Weights of a small GPT-style language model, trained from scratch on English Wikipedia.
Training: a variant of Muon for these matrices, 7115 steps.
Each number is 128 + 24 x the weight over its row's rms, rounded and kept within 0 to 255. Layers, rows and columns count from 0. Numbers have three digits each. The size before them is the row's rms in percent of the matrix's.

# v: layer 5 attention value, 160x160, rms 0.0628, rows 71-156, columns 80-119
# o: layer 5 attention output (transposed), 160x160, rms 0.0768, rows 71-156, columns 80-119
# q: layer 5 attention query, 160x160, rms 0.0761, rows 96-159, columns 80-119
# k: layer 5 attention key, 160x160, rms 0.0718, rows 96-159, columns 80-119
v71 094:129141147132136101094143141205119133109142136155116155080083129125114156093163134131129121123162120142083163109117137116
o71 091:124185133135115098121132129114155152097141118125117103155145143143190160155127129144118125159112168133130085119113111136
v72 086:132120139095105124118120146116099120155119167104123142141080127081102131127134096159108130125137148132127167152133153186
o72 086:141089168144158101144135109141133141155118126120089129067123124130136110154124126156172110150132129147138137112120132107
v73 092:127121144151116168127137140128125115125099161133130109096139087120141132125140099118158094090141122098105131169112121115
o73 081:129189114110123151096129132115157127123144118129158183173117092154131100122135131196121137150148112166145141089099126154
v74 096:135106108137153139083110083135116106172157117094143145132152159102115102179139135125152137110130114114090139164128144145
o74 097:165102140157141108109136104162185124095145156150138109191114144144104118101125184104103107142178097152163144096132110092
v75 094:160137118171132108116088109127104145160168123062137127137144154111140109148103118097097091134143103096151076137128134090
o75 084:149088139133127112141185082171185103122109174149101103086115082124107116086143176133129149104133111124110160129148137110
v76 097:116172165134119130184054130139118133157160141144154124119101115145163137080125125114108143105118116107130143168128132164
o76 083:140155132118147105075126134152139116118062150133137123143131076154138140176124121168127121123113124179132112119150143096
v77 094:136130150133116139152119148117136166126115137137120120144144148129099118144143156128094129146130139103106119130130119157
o77 078:126121156160132099168136130088143154193108127136161084080127087108147089146159125143150162119117114168132076123097127129
v78 094:124119109118135132157115140144160087178114120133139159133149150115143114145156097095122128099139109152105130143145167163
o78 098:118157146137113149101173109127098129110130107153183102180101136161082169111101181148179118123140197120106129123082091156
v79 087:138160123149121070127105143178107085157121134176145139167106148123156130145117158110165131135147132137154178135125100098
o79 086:129159113144170201147104124156183141119170126135123116108094096121135083164115084133084147106160136118125090109134058165
v80 099:149135176127136125135112111139141154182117125196089123127171138128145117096116131114113126125163122103156134133130160177
o80 093:169145098113156081116103149128130099131127136116092118171083120117144133137155070162138157087092125143116091152120103118
v81 103:150117125120134057138123125167129155094064124131153140154131135133150148132100120135117082144142166131164096153100133173
o81 090:150124136083132159128120126103115127136168145130122135159149152111121165114120148133107137102126155137146143106149150108
v82 088:152129094109118128114138116111115088094129155098113087118073162110122071117122123126121141107152137161125141109117113118
o82 076:131136155179117104131167134175132164143178125129113163135158134133133117126127124088127131160130113114106137134163148128
v83 099:164183152135146144071152122093112167149102114121106105164140087125092166115124148103138131134116102133158155126122138142
o83 080:129105116104110126142114161117139109119135129113119129086114136130184132154077094131140120114143137129167096105099091158
v84 086:156107137088163148111140101092133162119129110050159147149111140138135124163148117102135151134094122170161112132134103094
o84 080:114129100086169128079138106149146105083165121180113163121168141109138114095124099135102094130162096107155176121110124096
v85 103:137122092143204156132206115114111074155133110102088123111090109151126129156126107145119169133141124107144084122120137120
o85 089:102100176140080108165080124142141161151084128165162151162117121143117104116152112120110070116123080132153165150134120125
v86 092:127131126102156103136120164129098155146144136078150127132148119141115176114092090148152124132094123130115113130102092142
o86 092:149113161160120145104097089110121129121144121111106188112117144094147158127123146119125111134116162131177106105136165133
v87 090:126134106143170109124147108159151132145136120157128154103146123139135130094124164086121121165133105141120157121114135136
o87 102:150144167139096170129158112114106119100149092118105087158089161095159178127124100125109122120119162139090126111180111124
v88 086:149131156135136123165114155125100124124131143153094130106123123107145140139091120122128132196099117115137195121124146126
o88 088:093131130167159123119145111097143143160118077116126112117109127123125089105114117165149154095118116140145076170117110141
v89 106:147120129160140145139122161111179116147090110086146135129122124136147075127122123099123111142144106136126158156145128121
o89 095:079148129164118178134114108097168131153105172135145121119115122131150136151132089104103139102173118093170117140159107147
v90 091:126157100150121144073117130096161123167111133120149138126134151134116114084128109152108100139107154138161106154107084135
o90 085:125126143127097138182171115156090135088136135137142164123123087115149131126171119141129157127153114045132129113131126111
v91 087:119157131095121136173159122142104129124143117110149109133109127112095135152151189132095105124169121155101151134089112168
o91 077:129104130158120126124154154129159119121129145147129110139153119148136106110116144112148202182115090105143127171131167166
v92 088:127134127110173119135147092081120127084140152116114111101159137066138130155093142093129160143151135110114200132127091077
o92 090:148137088141106120146136124177110138138102101127095130148090176141119117127110145073136132109120138155181143122143194156
v93 092:103138067128140182147082131108156101138100119060158132130112114121053106129103134134156120116136136111111132128137126088
o93 087:076122138085122174168137127123094144123117148117112163134134108138164098166144123077120139110117104127083146162130120133
v94 099:113096146119130140117120068128144120105142157157155117128161150112095067155100147145142123126175120123096145108097138100
o94 092:126142110103120169143151126116086154127099096091126131128105168119133208124136170119131130147138102159095126133156125162
v95 090:129120124133146117148153154130122130116115154098139139166152139090110122134156095129079101154128126151125117159136092053
o95 081:124117116163115110167131083131125107122145099117135124114096105151159129131097143146173137151138098115116083155085153147
q96 075:099138117113136123103164106173112144129154132097102106164137099136151131160160114104136133156115151101157113153122096158
k96 073:071113171126134137145131117172140132114116113123120115123100135135103145127166136138139099143083151182108074169092117121
q97 074:107097105114092136137145122151093135144175153127167122153090114124069114144099120115133111135143131137127127135141139112
k97 081:125092120098119104146134130100107119146164155140136080152186106123122119113130122110155134083150120118201118108135177148
q98 075:130120129139105105129147091119082135120153132092128196130113095138158109138128136132126132137130133143152110151127171124
k98 079:126128119139127120149142088162103119112114133113122136100121120133160140115149118154110185138178058056169153111120135094
q99 072:146169136117136131088145108154147126145075162162127092130107134106146099130106103122107123090136133105134116130131102152
k99 078:114088139147146092108134123156129165119131082091135112149101107136151188150160139111167139136118120163148131149108121125
q100 073:108149147124163101148136116095111171138148113145150156151140185141101133122138143125114111177126148160147092136125166092
k100 078:122096062102147123144120098128142116115178173157110130108139140104124088139105199105101149131139140088157110123128140116
q101 078:106128127101129091117189159088138111138131121098113138113171147132117119154138124104123107096183186167162162133155106102
k101 091:070149129103118170078156127109064107128146152129105126108181135106175130141100127103112121111137132137151154161145124136
q102 078:152129106170102130150151138154140141111113117136137143164089110127102113112133129091138157148111127153122135152152164124
k102 083:149100121124151066120146129125121127117137131169106102145120126127095148160144108119153130155159127097145099145147139099
q103 083:105171138164159176130095086119148129131142150132110127144110153156120099110149119190100141113172137094137098108117127164
k103 082:140104151180199150120126142167141160098119102183121104089097130125151105152142153144080072126140107143110074145093104114
q104 074:129110160126167127041134150111098074142126131117087134164166154116140129105107125094123101101122145116117139086126140147
k104 077:173123120118120128120137162127083121126164091119165161140099152107117195099110113088127135107148144144149101086128088115
q105 078:130131138124142128141107137134127114126084150137128092079114162119122131146125091155134129179139173126153120114179159122
k105 078:130121089104185091128124158110158125102131144165160092098135181123180169133106136154166131131148115070148123113090108134
q106 081:117080128119131109101128075127106132062153146106137126112119136154173161082111169120117097131163160121153158110153106133
k106 072:098089179115143149155128117109159133143150139157125103124147145153123108107110119159117121126118130132118151107130121139
q107 072:116127161136115147169119139079142136146111130136169078133107110109084133109113131148090108163126086106147122139133147103
k107 071:109128140164127140145127102107166144155133135140176157132176124102100137123120121170126163139084169125136113139126112130
q108 072:137130085146129149125126097096136098159135123094121120120148154165113120169140125154192164155153117131143098105105130159
k108 078:135119135106161153141180166149129130112090122136096093113120136116118132138135127129186114078122067165125107130111137136
q109 071:102168147148131123113096093105157140123125106133118102142126172130148159146088146140132128139107119149141132110125125121
k109 070:156160142141116117091172154153159127154169141149127130102126129097109123098163126113164180110144128154160112141125118137
q110 081:131115125169123092131140107148160113162100130140154180098144134129156058104162152156117149115145103082151096140143127143
k110 084:130092106116177105114154104162193113104129157154161098096155125132129108141154113148181136102152115096134122149157122161
q111 076:113073170126131124169170127108139153088126116167126111108168102132136097131132124065143116132104100112114121139130140190
k111 080:133184134117118135151151080111154103121150149198141127104186119123181082129125157178096133145131129177133130117112144125
q112 078:124111160137113106170119119117127105137123122110119075120121146133117138137171118123165146082117123129104140154180105144
k112 074:118131158128070105138160131146088146142151103107150147200142144089131116123139145094082176140132152125167147165142116125
q113 073:147163097113096115110129138096129169165134143112128130089090145099138094162137114137144102096135169119160114131128160176
k113 072:148117080134160144078122144158094099141130116099131099158130132118134144116115131130145113122078138095057123111137161145
q114 079:135073134150166140135153084135141128136115150134117116111146191140104115116125131107129111145148127127141094125128114139
k114 073:136116134151126151062083169177116103156135163150148141162137130153111123164168122142135106120157143178097159123131132124
q115 078:111115116107119123196112174084111109126095141150130078136168138117175162118160103114127160126097083126146129148114142164
k115 081:176126143098154082148108148139131072106114132158123147058112143128159149114131131146109109113137135165115163127090125124
q116 077:098151104125125158159080153144125146158112119144095121140134117166130125149157084161111099140126112149090112137104099151
k116 086:132099100169114129118113161141147119083099116132155169162136113099141106176121146130134101122113159159120100137157157124
q117 067:156138110103151119201123147123126153161131121123173122145107117113150108148171099124111125159137114131150145149144118125
k117 075:100099138119078100115140118135136165130116137110173143133181102120123067104131149148131088150118148130134087126135115127
q118 076:120080098072130179084134114108118120118091112131127107143130181086120112140135091140130127127126137088149176144126114113
k118 083:117136085073135090171138126119140108104163095129145092152149136164111123141130174150156116133133140144143099121110124147
q119 074:147094135140130116131118143171172115127148155114159137156147121113129092125180114066125156144180108120098168091159127125
k119 074:139137160148099201142141173116143108088136127115119156129136179136101150111138102146119153149143117121162147167128107113
q120 082:100121146133094135138155147107150139176159133145100123139100145109117133107146078141110140121116139114134160112142078104
k120 077:121090116119149163099142105081140100130121141126190116146197157122090132160081095113098100117131101115137144133124126150
q121 081:111085091112142077126144124185079133131140141085124136075109116163137121142098126139113144123137108131076060114152153142
k121 084:166157115130118115135142072134138122126122165125106139170164116148148129132092162149186149172097114128120132100144204150
q122 080:150138150107136126124094155144128117095125127163178146109101087120151095177167171160095106114132091126125160162125161133
k122 076:136138149132158092132079116133132165105136121133145124111129101115100126129111129152148076125118141196108104088132079114
q123 071:157118078113112086098126124140092125100152110098155157144133127088145149114117137093141108113112166170123103124146097135
k123 078:122184161155116087090134153104061111117158096153103104096091111125118150105126118079137153123129176127120114086136155136
q124 074:125115146112133144114084159135132100087158146151107110141118126156130120146122164141144092129099168136155114121128130129
k124 075:120109135142122117110099137101130100134141138138104102092113135150147128151118122111096141151118145142118111095142150131
q125 077:081125129144137132144136100078098145129084081139136176117132134134137123109106147102153108142144137143132123185157167178
k125 082:100124131109093093125148151148088147098168113135134148141129157138105107148155158133093169140128141139131120099166104149
q126 078:112134127112125138117080137121153126119083136200117115135125164178128097100102154186142101173104159103127124125113142129
k126 071:138150123163181046119123138139142156091133120130091141130117143149149152122096131120123093114119133184115128136082097128
q127 079:147117044121131119138114132150121087141152128154131104107155094146130159135137120109108156133122151122182096132097142142
k127 069:097145112138157098098147147080154162138083116129100120129120158145107091087124097119152127122088147167064181119122122144
v96 106:150149090175117120118157134150125151106126174085140134140134133128077154153108143104113122139143105146121126121131163125
o96 104:110120182139147163120113133067153115120129135176146100103121122153134130112100154120107104154148122117152143099111149101
v97 089:185104122134151158083159092172156177141107118113156104126169127131089127144136119125161134114134154134103104084117120151
o97 077:125163144127132125169128085128140121138136139149152131078117121108168129147132134153130161147132092123141109137140103159
v98 088:135129114129135126124092138101085112142136112178130126135127124112095106156139175105123147090094155154124150086079078158
o98 085:116098138113118123176111140118151100171104172111132141133128146126169146123167108113089116143124155088128152152137138136
v99 113:144146113095142109124108160130086131128131074125122142148101122130142134171107064135119179121173155126151145123130120115
o99 101:154101095165139122113165090149128127148095159146118121126120092146070134113139200148185118135105142127130083111121139140
v100 104:128130124126153163165155126128171138135126133141119104115090098122108102177116124111133166087120101113112116139125088210
o100 096:152113131070135115119126130099071163131147113116139137154132187121156164133108145129113061157124151176156122120174153123
v101 087:174091130117143103109112168101118111144109110157133136082145114129131110124116092120089113131099100112128177137101145183
o101 078:114124140152117103133127148133117155141133130114104110177132130129100122128124145106108128130137107180137117136164127092
v102 096:103109152129148145115143163119096112144100106094105121147123126129198154121127139147113166124155069148148042136142139097
o102 080:113174127071102144126128187124168161141150137140112130122142103119137148134117098086136132140105171092126153136110127144
v103 097:140132150147156162162130135092167122123144129127147125153137088153113121149117099135136127072154125158150145133116115139
o103 085:142099125150081127097171110171115148115151139105136147111090150123111136106123130099123137163150129087158106111159134146
v104 103:115121139157122135107157085111101143134148109114143129115098078100113141111100130144148147165165122154113131127181129167
o104 084:124157097126175115116072177096172117142125123130108072127166125173135142134124144167122115099132135124142107145056121124
v105 103:105129150131121120113142141095119131165186154095153154111102119151117084112124122110112155097137097128134159133085115097
o105 087:112090108148155139119129156164143127146119130150124136153113100116118135120163057129104071135116119123100121123099096136
v106 091:101091134092134142133118098108123099109104108150118108142154158146132134130133111099145132118136128126096097084118142147
o106 090:145144095158122111093131150147118141118146139128130137132105131140137111153096142135141134138105181144141099086133150157
v107 096:135151131161140128142112148145119103106175169153152123142118161152088116106140133115102121126120069110094146164117131099
o107 091:102147146102146169096115143079171151130140101137138160134142090103152127103151102144084065127174145166137157099121100104
v108 101:117146138149127110107122139137107122140133128089107091125162143102132116176133123152153132131148071113115136122172125103
o108 089:126145131095150150133123105082177149135116140175128145112143131163116130108116175157140144147137182150131098094090138154
v109 091:142124147102086134147119126152152110088130129094118121155117162114114115142116110098151132148106117123113122130179118099
o109 080:136143092182139109134190134129107115141072083122120134092136131139123123122105117129177105114139123113140108098099165156
v110 102:104127150152152140125098129120173148109097169126133110146115156122094111148134087150155156156122128136137138102157132146
o110 095:125127122149112169160132166153101122108167084119101142127122134132139112095070134090107102150134119130090058162109146149
v111 092:129106117099143116130143154123111081140136150128126136107138120108141147119124148084155171115106135116118148119123129096
o111 081:132156123165138141130114135137174159178142125141118123159151127120113122124152109181112094125116141131155154113107105117
v112 104:111132188068159106106165138122150152137181130113124156125132128103166127119151104148119144121134121115097154154154131101
o112 090:128109115158144071161083143136118137163109129126097147126135119175123094115114122185124139114142143160142136133081127120
v113 112:138087136086136132155119132151162180182112140119130105143139123161144143102139116087122127140132158108118119117142134096
o113 096:129113121194145114103104101166149115120113111101085151095095106120111112116161104157140135114145078115109135113135131165
v114 087:176137121169162172151132117120111093123137127119113106118100117094120139133117121178073108109129109115154169109133133164
o114 084:154113151131129123150125122159127171141142148124141141134137128146093108100109176060119092130115094158110121146101159115
v115 099:115135136165119096144172123133137115100153127156148133119154121126093118097096132124118128142148121133116154112169089084
o115 089:129150113124170125111061131131139117150118145163090090105137121180096112119155139124113096107127140128124122133150100146
v116 092:130124121104103137145132103142111115093156102157091140144139120127124167106146133159106110093109139137141108165120130103
o116 083:141138148152116096106158125142141125148062135134170123154111113107102088112132171110132129149124138117144123100125134127
v117 102:093168116156118110119123148141166143133158164124129137102094141106159111132131102115147137097085128116141175123108134133
o117 093:122126141142130099170138107104088135157151092120148158151180095143122113129184141152120159160147156083127101141136077160
v118 095:154093068138144137110128113121173091127118127114141133121120117175129109132145175081130131149097142142139089112128147123
o118 090:146141164097112094132118093142086143126101144091159135142118145074144158117084108153098099146120100130150152131115150083
v119 083:158103161116154157111094155113164145125114080129115089172097104137157154127132159127127108151163155098115154120166105141
o119 078:147143087150110101115105110178131129085186127114104170100143167115142116152115122172154128156100117160165072107112134126
v120 094:140139175087143112145122120159123145138104121091156139120161125156151159159141122101123159095141150146145114149081101136
o120 087:149085097095105093140152163133124104100144117133083100158090148129093089096154126137133117123137131101132126127144190157
v121 085:137123129150134081131144120118177124137083113111156143099133152116133122124117092128132100158150124174167139132123156137
o121 079:094076128191125177142129121166130156112185132152099088145110119121103087109150157121122144136109093087095107138141114121
v122 097:176107118131115121142127160124108113112149108117152139106199136095147175102144094135125079148101130093134152102129132102
o122 086:120116111157140150128124107177145127105101099133129125103150111136092075114103184117131170158110127162090092157131124131
v123 094:126105211088139102147125158079139144143127123123168114129103104103138103102142133113117158116119140138135117120093087102
o123 085:132083097094123143122110131130106096106139142123139132133129138142112155129138056120138082141145141134099131134138102144
v124 098:131093188139159114147106130099143112110143129171160118140118099111154134098152131156085116145117128167122110147128112110
o124 080:095120091130120128123119178153109143116113091121108142156158132141129121127148144138165166144132114070156143141139102130
v125 094:102115145153102137128134134112114104119094147185113091143142147120146110142126109111100146151122137161123181176132121124
o125 088:159100107154170122153120151177146147132175111116133117122138133160068113122131150151113116142141183100126105067128108124
v126 092:147117166098137121108134129117139140125127160120104172108142115148166112096097154127094112119120176126165106099131166102
o126 090:096145104139085121134099146126113116101111130100169141154117122144103112130137121127131119115146126083130157128149084102
v127 095:077093121159127118117145143151088122100175138133119114108137143121146128151121136113132130131098101141143148151138105097
o127 083:100153126126123120139127166062163142133142112142137140129139121130153128090134099109111097097126121118139140145100116141
q128 094:141109132152130147131110129102111137126175132118162110099119115149132168141147115152168112170194137120109118094136116095
k128 097:114145164145170159098114123105099125137132150114117115097039141140113167141149099140163092117133121110131121128093143110
q129 095:105151150110123167170181127150118123075096106103124149133122106096148175131182101162120131111152088121151159166110121125
k129 098:099111113157136142114128115142160125087103129121136079069126122128129147141121043151123092160146097094128131132110114154
q130 092:181120080146119139093101119170148142149138144128142101152152102121099111126136149114138158166136180147128132135077143135
k130 093:127120121108126146144139115179175133143138131125133121146107132126133101114133172149131112136113171182087126079124125127
q131 093:141185140136111108108140124142141181147134109104071138143108141141149113135145090106127110165128178128139146123122115114
k131 102:139135118073154114093152154165115161149114109128087107131116166152120094134097132136118113170148165123145113161099119141
q132 086:088114112138139124134112187120166127197134112107142147134107146179124105062096112114125156138130124125130141169123159165
k132 095:127103110122164111174157150153164159136126100135145115147116147133144141118124145139125159115156127109159115141118138121
q133 095:095155119157098107096137151171125181086119139107163147097132115134136154093126169146147151107086157131128144179140134109
k133 099:117108125148057147103151112124119160145091111126143163128115140136113132096078145109121158117138136113130168152144165119
q134 093:114085134120130102102112158091112111101108137117127105170148132109145117158147105145072114195109120085139164170128125128
k134 100:096102130072147130100131176081112111098151162090106120152122135138125105093088121142098140160104145110086191151134073107
q135 089:096134093122151100118163141142166143113205113067128152134115128146113120144152086160141105132151154179128123128111110124
k135 095:124132099130144166115124143142118119115154126083091170135139120136136141143101118153113117147131173128136137105143130108
q136 096:142136126091136102117144139117135123123106131133140104110156121124139161153116128132119136138134095132138131121142174156
k136 099:102128137078143127142126117124115118090121118111110094084124109106141151166087150154141117079130130141095126107140128125
q137 094:137103114147156133147137113118161126162135155125120121120134163096169120095113075097128135173164113128126100141143140152
k137 098:136082139121191107119148143098145101113119181144135138126150117107114136121123111115142140131106108181142134152118100146
q138 089:132141095086149130091124118131143123128116131180094151169128121113095084132149087154118126134155179116146150117137081100
k138 096:135128113090147115128146104151174123127154134167126135126138140142166112134184077142124091142141189155133137113097085145
q139 093:133158143134146158130137139162157138119164142157155095137167118113110104127111151133069078085118131160154165082117137143
k139 092:133143145101089116098152157143139145116123153137163147156118106103098105127177133090098085152151113111170160076118128113
q140 091:100177127142119108105154135159087153156124147088133139103135122156133092159137090120111123122097122107136119131138134149
k140 095:140099109129156076112174099137124134112123126124135129108134139105135101148123143141115111131172139081126115122103115173
q141 103:126132134126133083191159114138120109110105136147144128157113135122179102117126136163092137107138128137124110131108141161
k141 098:142117125148143125149111112156144128102123117108195112156117138138145099116122112139095112139124108165083144158084095130
q142 096:083098141135176122144123125107129141126144102139105098163125164102194160136132121143117132132102124109162117132148127132
k142 095:148089130142163101093079118097126129162121116121102109161146131177160132139114132142114117164149122138146130140124134164
q143 093:137145117126132120145094082110100133127154135119125139156092119119115175107123165131100120109117117091163087119104084127
k143 097:131105111105194131137106091094140156168147130090148102148077095138146131117128197126110139145111083104134116102147129121
q144 085:174120107119116155120148151112157166120097127151162109144133082128174099120115135104155122107134126147141108145157069142
k144 090:162122090108168161107089144122184128123119129136128113121133143132110115102139156114144110124118134167127128131100140129
q145 095:115116143149152131105099150113091166083140116129102135147139133098115130074146128097144117167128114134099157158104103101
k145 105:138093165122126149135108149109114134106134123099131158169119174058155132116128125114119139156113118148098119166160165128
q146 092:138165087110126102163139168083112121181146135112119156134109186132166142154115132105135131091102155112123143115124143117
k146 094:151156115088135122136154130172164152135112123144105125114107174124165144139056110085138087117092134096134077140116137085
q147 098:156170131146153133117130188104094147169137117153115121129136102140079151129182114170150127071161076095131157134101124099
k147 103:126137135158117118086115147149124145151134101120108106112122093161122150150111179136149100100142101160126157109109150166
q148 091:107142127103142159121135112131161141138163166113135138116159093131105128118134124121119113140121112112094141136170120136
k148 096:119163142103103186160105095121144111139125166141118140088172139120111174119128087094096137133153124097102110144153121106
q149 096:139125115146157144124074133131135141109094108107099132118092108113156144163133122106110157104153199144109111135153096160
k149 099:148161162103126122103114163135142172146136133090114115114097114108121138139172109102123154133136168108122158106120101128
q150 094:109135130133117142135105165089133105133082110118128106117110109131124091144113080107108104159074116136120155150152146154
k150 094:087149181141120127096087168080090179116103100096152147161130114131076124134093127086075126130104168182128113127172126185
q151 098:114111170127139150132140108082138116089137086129129127131127127140132124148109142123127135154137158121153098104166099087
k151 095:103137172138160168133119109118134133141138135146113124135127115108113118132141122144091086139148158169156096105150116109
q152 097:170116147148160133114158162140093156144123107150157109155112147126112095127133148143165104158158128153147119186159131132
k152 100:117128160118164167144122116100098170122152108142136081119112173129114110125142178098150132126159121141141087128130147075
q153 094:136093121102138146094138091124117133109131131160107102156138132106123131171152105139146107135137105119089106154122089150
k153 091:139118147129141097120135123121120108140094132085114135140116113124121100157126132151115103142113145206053121141136082156
q154 092:107146140139162142147116135107102111097116112118150136101163135145099151150131128119102154151168128169104160146110118145
k154 106:099152184098152123126137135091111099137134136150142092092138136151155124130110109146100127160143106173070135161121102151
q155 094:180114125146136144135089118100152084119126090153128194101127124140106109117113169111141127093117139103123106094103135116
k155 097:158093141114153100140086151112161132121111112175131133099113095152071110148140131100153116102147117097128128106141107115
q156 090:167153145120130079125127101096142132143123126085118123155162143076079093141124110184157153112129115154112118201148098144
k156 091:144113128075124110153124110133126098184110124107135091168127167094113128126161120171148156142113116175122118121097186136
q157 097:138135133167102129136178169153140124131146096125140129140161118136120149130150101113099118163131132121073141131132093152
k157 097:111075135157098117087168122129086086131138127129123133126127103121111096153120105131117172133125136112131140160115118139
q158 094:141140094146132099094105118111154162175121162126084147194137123169109108111121090137121111115132153079162119175111102127
k158 096:114144109115136089110112142127178143154102149138099161162100110120159121138172110164116112079147110084100124144082116111
q159 086:134167114137148145093128143176179142109126094117088137140152121173085148147123120137111139110125114118144142126114123113
k159 088:133118122116155124139113150140140128134150128112106152102145128134132143111118136146113155085149131080107133131152134140
v128 105:177165082133146110144103107118102157127144149106124152135123118093117133142123140169138109131190116131089088132099171163
o128 090:084133138171126143139126148139102103119137113119088148113130163131115122144163122154102118131096131128114172128158119156
v129 090:178148124119165088115132139154130123112122154129110127176080123126134146098179133123102140113143103131149127134155130134
o129 095:088145105151110209125115118146122127113122080105171136086133164122137136120121108114129108142130129122121125098148157106
v130 097:166119144139153095135166145116100130123174138134141106147157158178160171069123152132130108094141110118142085126127114115
o130 091:107164095102071152119115127127137145112117123122092209092148127139136125152135094106159150138153151152106130120141140164
v131 098:140126117105170114146103166122147129146131143167146124062127120122125173056094086128142111136121135135138075129180163115
o131 087:109145144104081181104122098090144130122142122091167113172166127086129099170149148130124122123137185135133150125103095117
v132 098:113081122118136138101127121145152141135110114144082131157094137125171151145148122097115153122093165121132154086136162108
o132 093:113157162118069109126133149063111135145145153131177124087156118135118115136153146170157134104131087164183094112145147124
v133 098:107168099138133122133124113182104182164149115118161118104110141100129185161132135118144107083104133136109138144097126157
o133 090:160125183132146134127133115080097123095069110138116135155129112119095087097122131106136134140120119137106132124213125108
v134 093:101154163141086135113128157122132142191125151152104153132102138131149151111121129107137195139097125160129102167147131103
o134 088:168100141112158121110146118162124128109136137130140052142105129114123104152106137116119079137118123147158166141141137157
v135 093:150109130102125137149162119156130144120139134116141152098103133102094136177069156121112120109166127149131154075129130143
o135 089:105126111144112123055128175135107128147091130138135108151155099123125104108156088123100162123125076091158121161149125128
v136 091:133126133169101114152158142179156118026137094095133114125072145142153129107094131133118112138097126128140126147113166123
o136 085:148117135144115122112150121146067118124105131113105152113095125116094125184140085113153148114174128102113125129117094145
v137 099:139126108109124130126136120153134138147134127162127155116102134091142159144084124114148091132124150124139127128184126134
o137 095:113123123169141119151138167117122093136139066122110115161117148104137099144163111140091167123129135149101115159099153105
v138 095:101165165131147117124141136119136142128169133101152126132098123157133135174130116164122106139131120100175153187194129124
o138 094:157127147114069167161105119107146124111116130161138122085131146074136143094108151102094147081127108134071104087093146113
v139 096:124086129078149111134124112101151121140173134095090140127140164141169125095148116100120134133155135138138140163108154141
o139 086:099150152135135128132134135103089186134182108165130140088135139120120135152105135136147072124131124126093086103122116107
v140 088:163144150116118113086183133131130114161136130101174155134116104124090109136176116145171109139107107128119153127167115103
o140 091:116110147173168180166109100119141115139145121145098125119135101118144167097121147085078154133138128152102123141118140130
v141 094:153119156150122168164123107134151157146127101154130128102149056128097141144146114116089112127088112129137123116130104110
o141 099:121135110110149115129112152160135080139109137130104142172156189118130134106131139142186141109133114133103135164115126097
v142 096:181095169147124108161099115124146139128135128159138108158172139100146126172144124128137114114130107135150116167116134086
o142 094:107161084157160106123142166163154131116131126139165122119149104158101122101155147165119174108183148093114144106116099137
v143 099:180087155110136126118144132102133151102131173163128157101132139103127122163111130155158126158140141119101152144159127117
o143 092:119140102123127141107140150096163111161124146168120147114120160155136130140158094136150093090103150115146141060105105122
v144 099:114166137110068154157142160124116169083122141118158121121170090112091121136075112129116090163166115120132148158135177124
o144 096:184115135106155149147113123077154089149120154156117114165139142099127153112182122089126117109114157081106133112125075132
v145 090:140108081169133124092141131119133148114129142139198126090160114125134157114146060099130120124132093134163152181110123115
o145 086:133137170145091139152180115152097139127143132124079148137129104078108115119144150128119167140123111159067134080148144131
v146 103:104158135088138135130103125149153096089102171123120121152165133097175133094135170166170155096124084091143142120109142169
o146 098:148139140136119200105103111128128134141162135168132115116125119152115150150125078120077124157138153160129138125151119131
v147 092:122187177152122150119099117140131109105130166119134121104136127121124095142114154093144101084176121103093114119091137095
o147 081:138108050097117132148158113163124088127103104106156144073136134137153104128112072092143132147134127115140144126160146153
v148 089:093116123169139154121110140186099099100122135127117116117162170097110111123158139127116137152117154103120104135118114133
o148 091:177111102079121096121136094093176124122108167104121162106145092145126117130081113125140173116115099148122109070123143145
v149 094:176159120133152146155145166161139121134133126124148115123105085088131128114138134128063124103143141133108150107145124150
o149 088:116098141170086135111187064115120106128138095133152127093118161136088138155118118124155166140113138108122161139114127142
v150 096:113159157112125119121110118133131121091126137153145133151081127099169138109156155141145129162077095115119096157096110155
o150 087:165091118130159169125105149109153089110164133109098095102126129131107158170146155133114129103134153116116156104127124092
v151 091:117121139127147141101126126116139145100158140087175093119157155097157113135134113176145139120086179170152141119117103140
o151 080:160157144098094148129126123102095129126126106163134122127118107175114133120109141082119124115152136102129111130140133103
v152 090:142208156129102139109176138079147140117099157127120135137122119110127118111129140112117117126176159118122132112185109091
o152 089:100085135078158130121118111107175122118124115148152076107147153116136151130111110128104112120109120118111135122076104104
v153 093:164127142150091117113145134147106106140175105161097159110150148136167167097126124109111106100127117165145145107091104188
o153 080:132125097092147115118112133161169151156072157142179168100111114117087124129140104158156164122138139071163130128135134130
v154 105:117121134147122118156093121130147129149111120153141131122121161126116154084169123110109188140104140130132116137111090075
o154 105:125125161093127117122136112125116149158143103126111114132151142128138106154096153111140096162136128161165113118135132147
v155 088:121114145108116168112138095133098147150094144124114123152105109108175150107144118141131127116110093138111111143092117115
o155 087:118141153160099114145123109169170074101126111127116101074120122133108119118097137107118144152123120147141140097147154107
v156 092:156177140125124129120146140187122129116133122137116165139139141122123119159110162135100125080128126132115135118102150158
o156 091:093124109139117127138092124105173148148107137112133054123085121147119094098165126119171137141154121112147134138161086137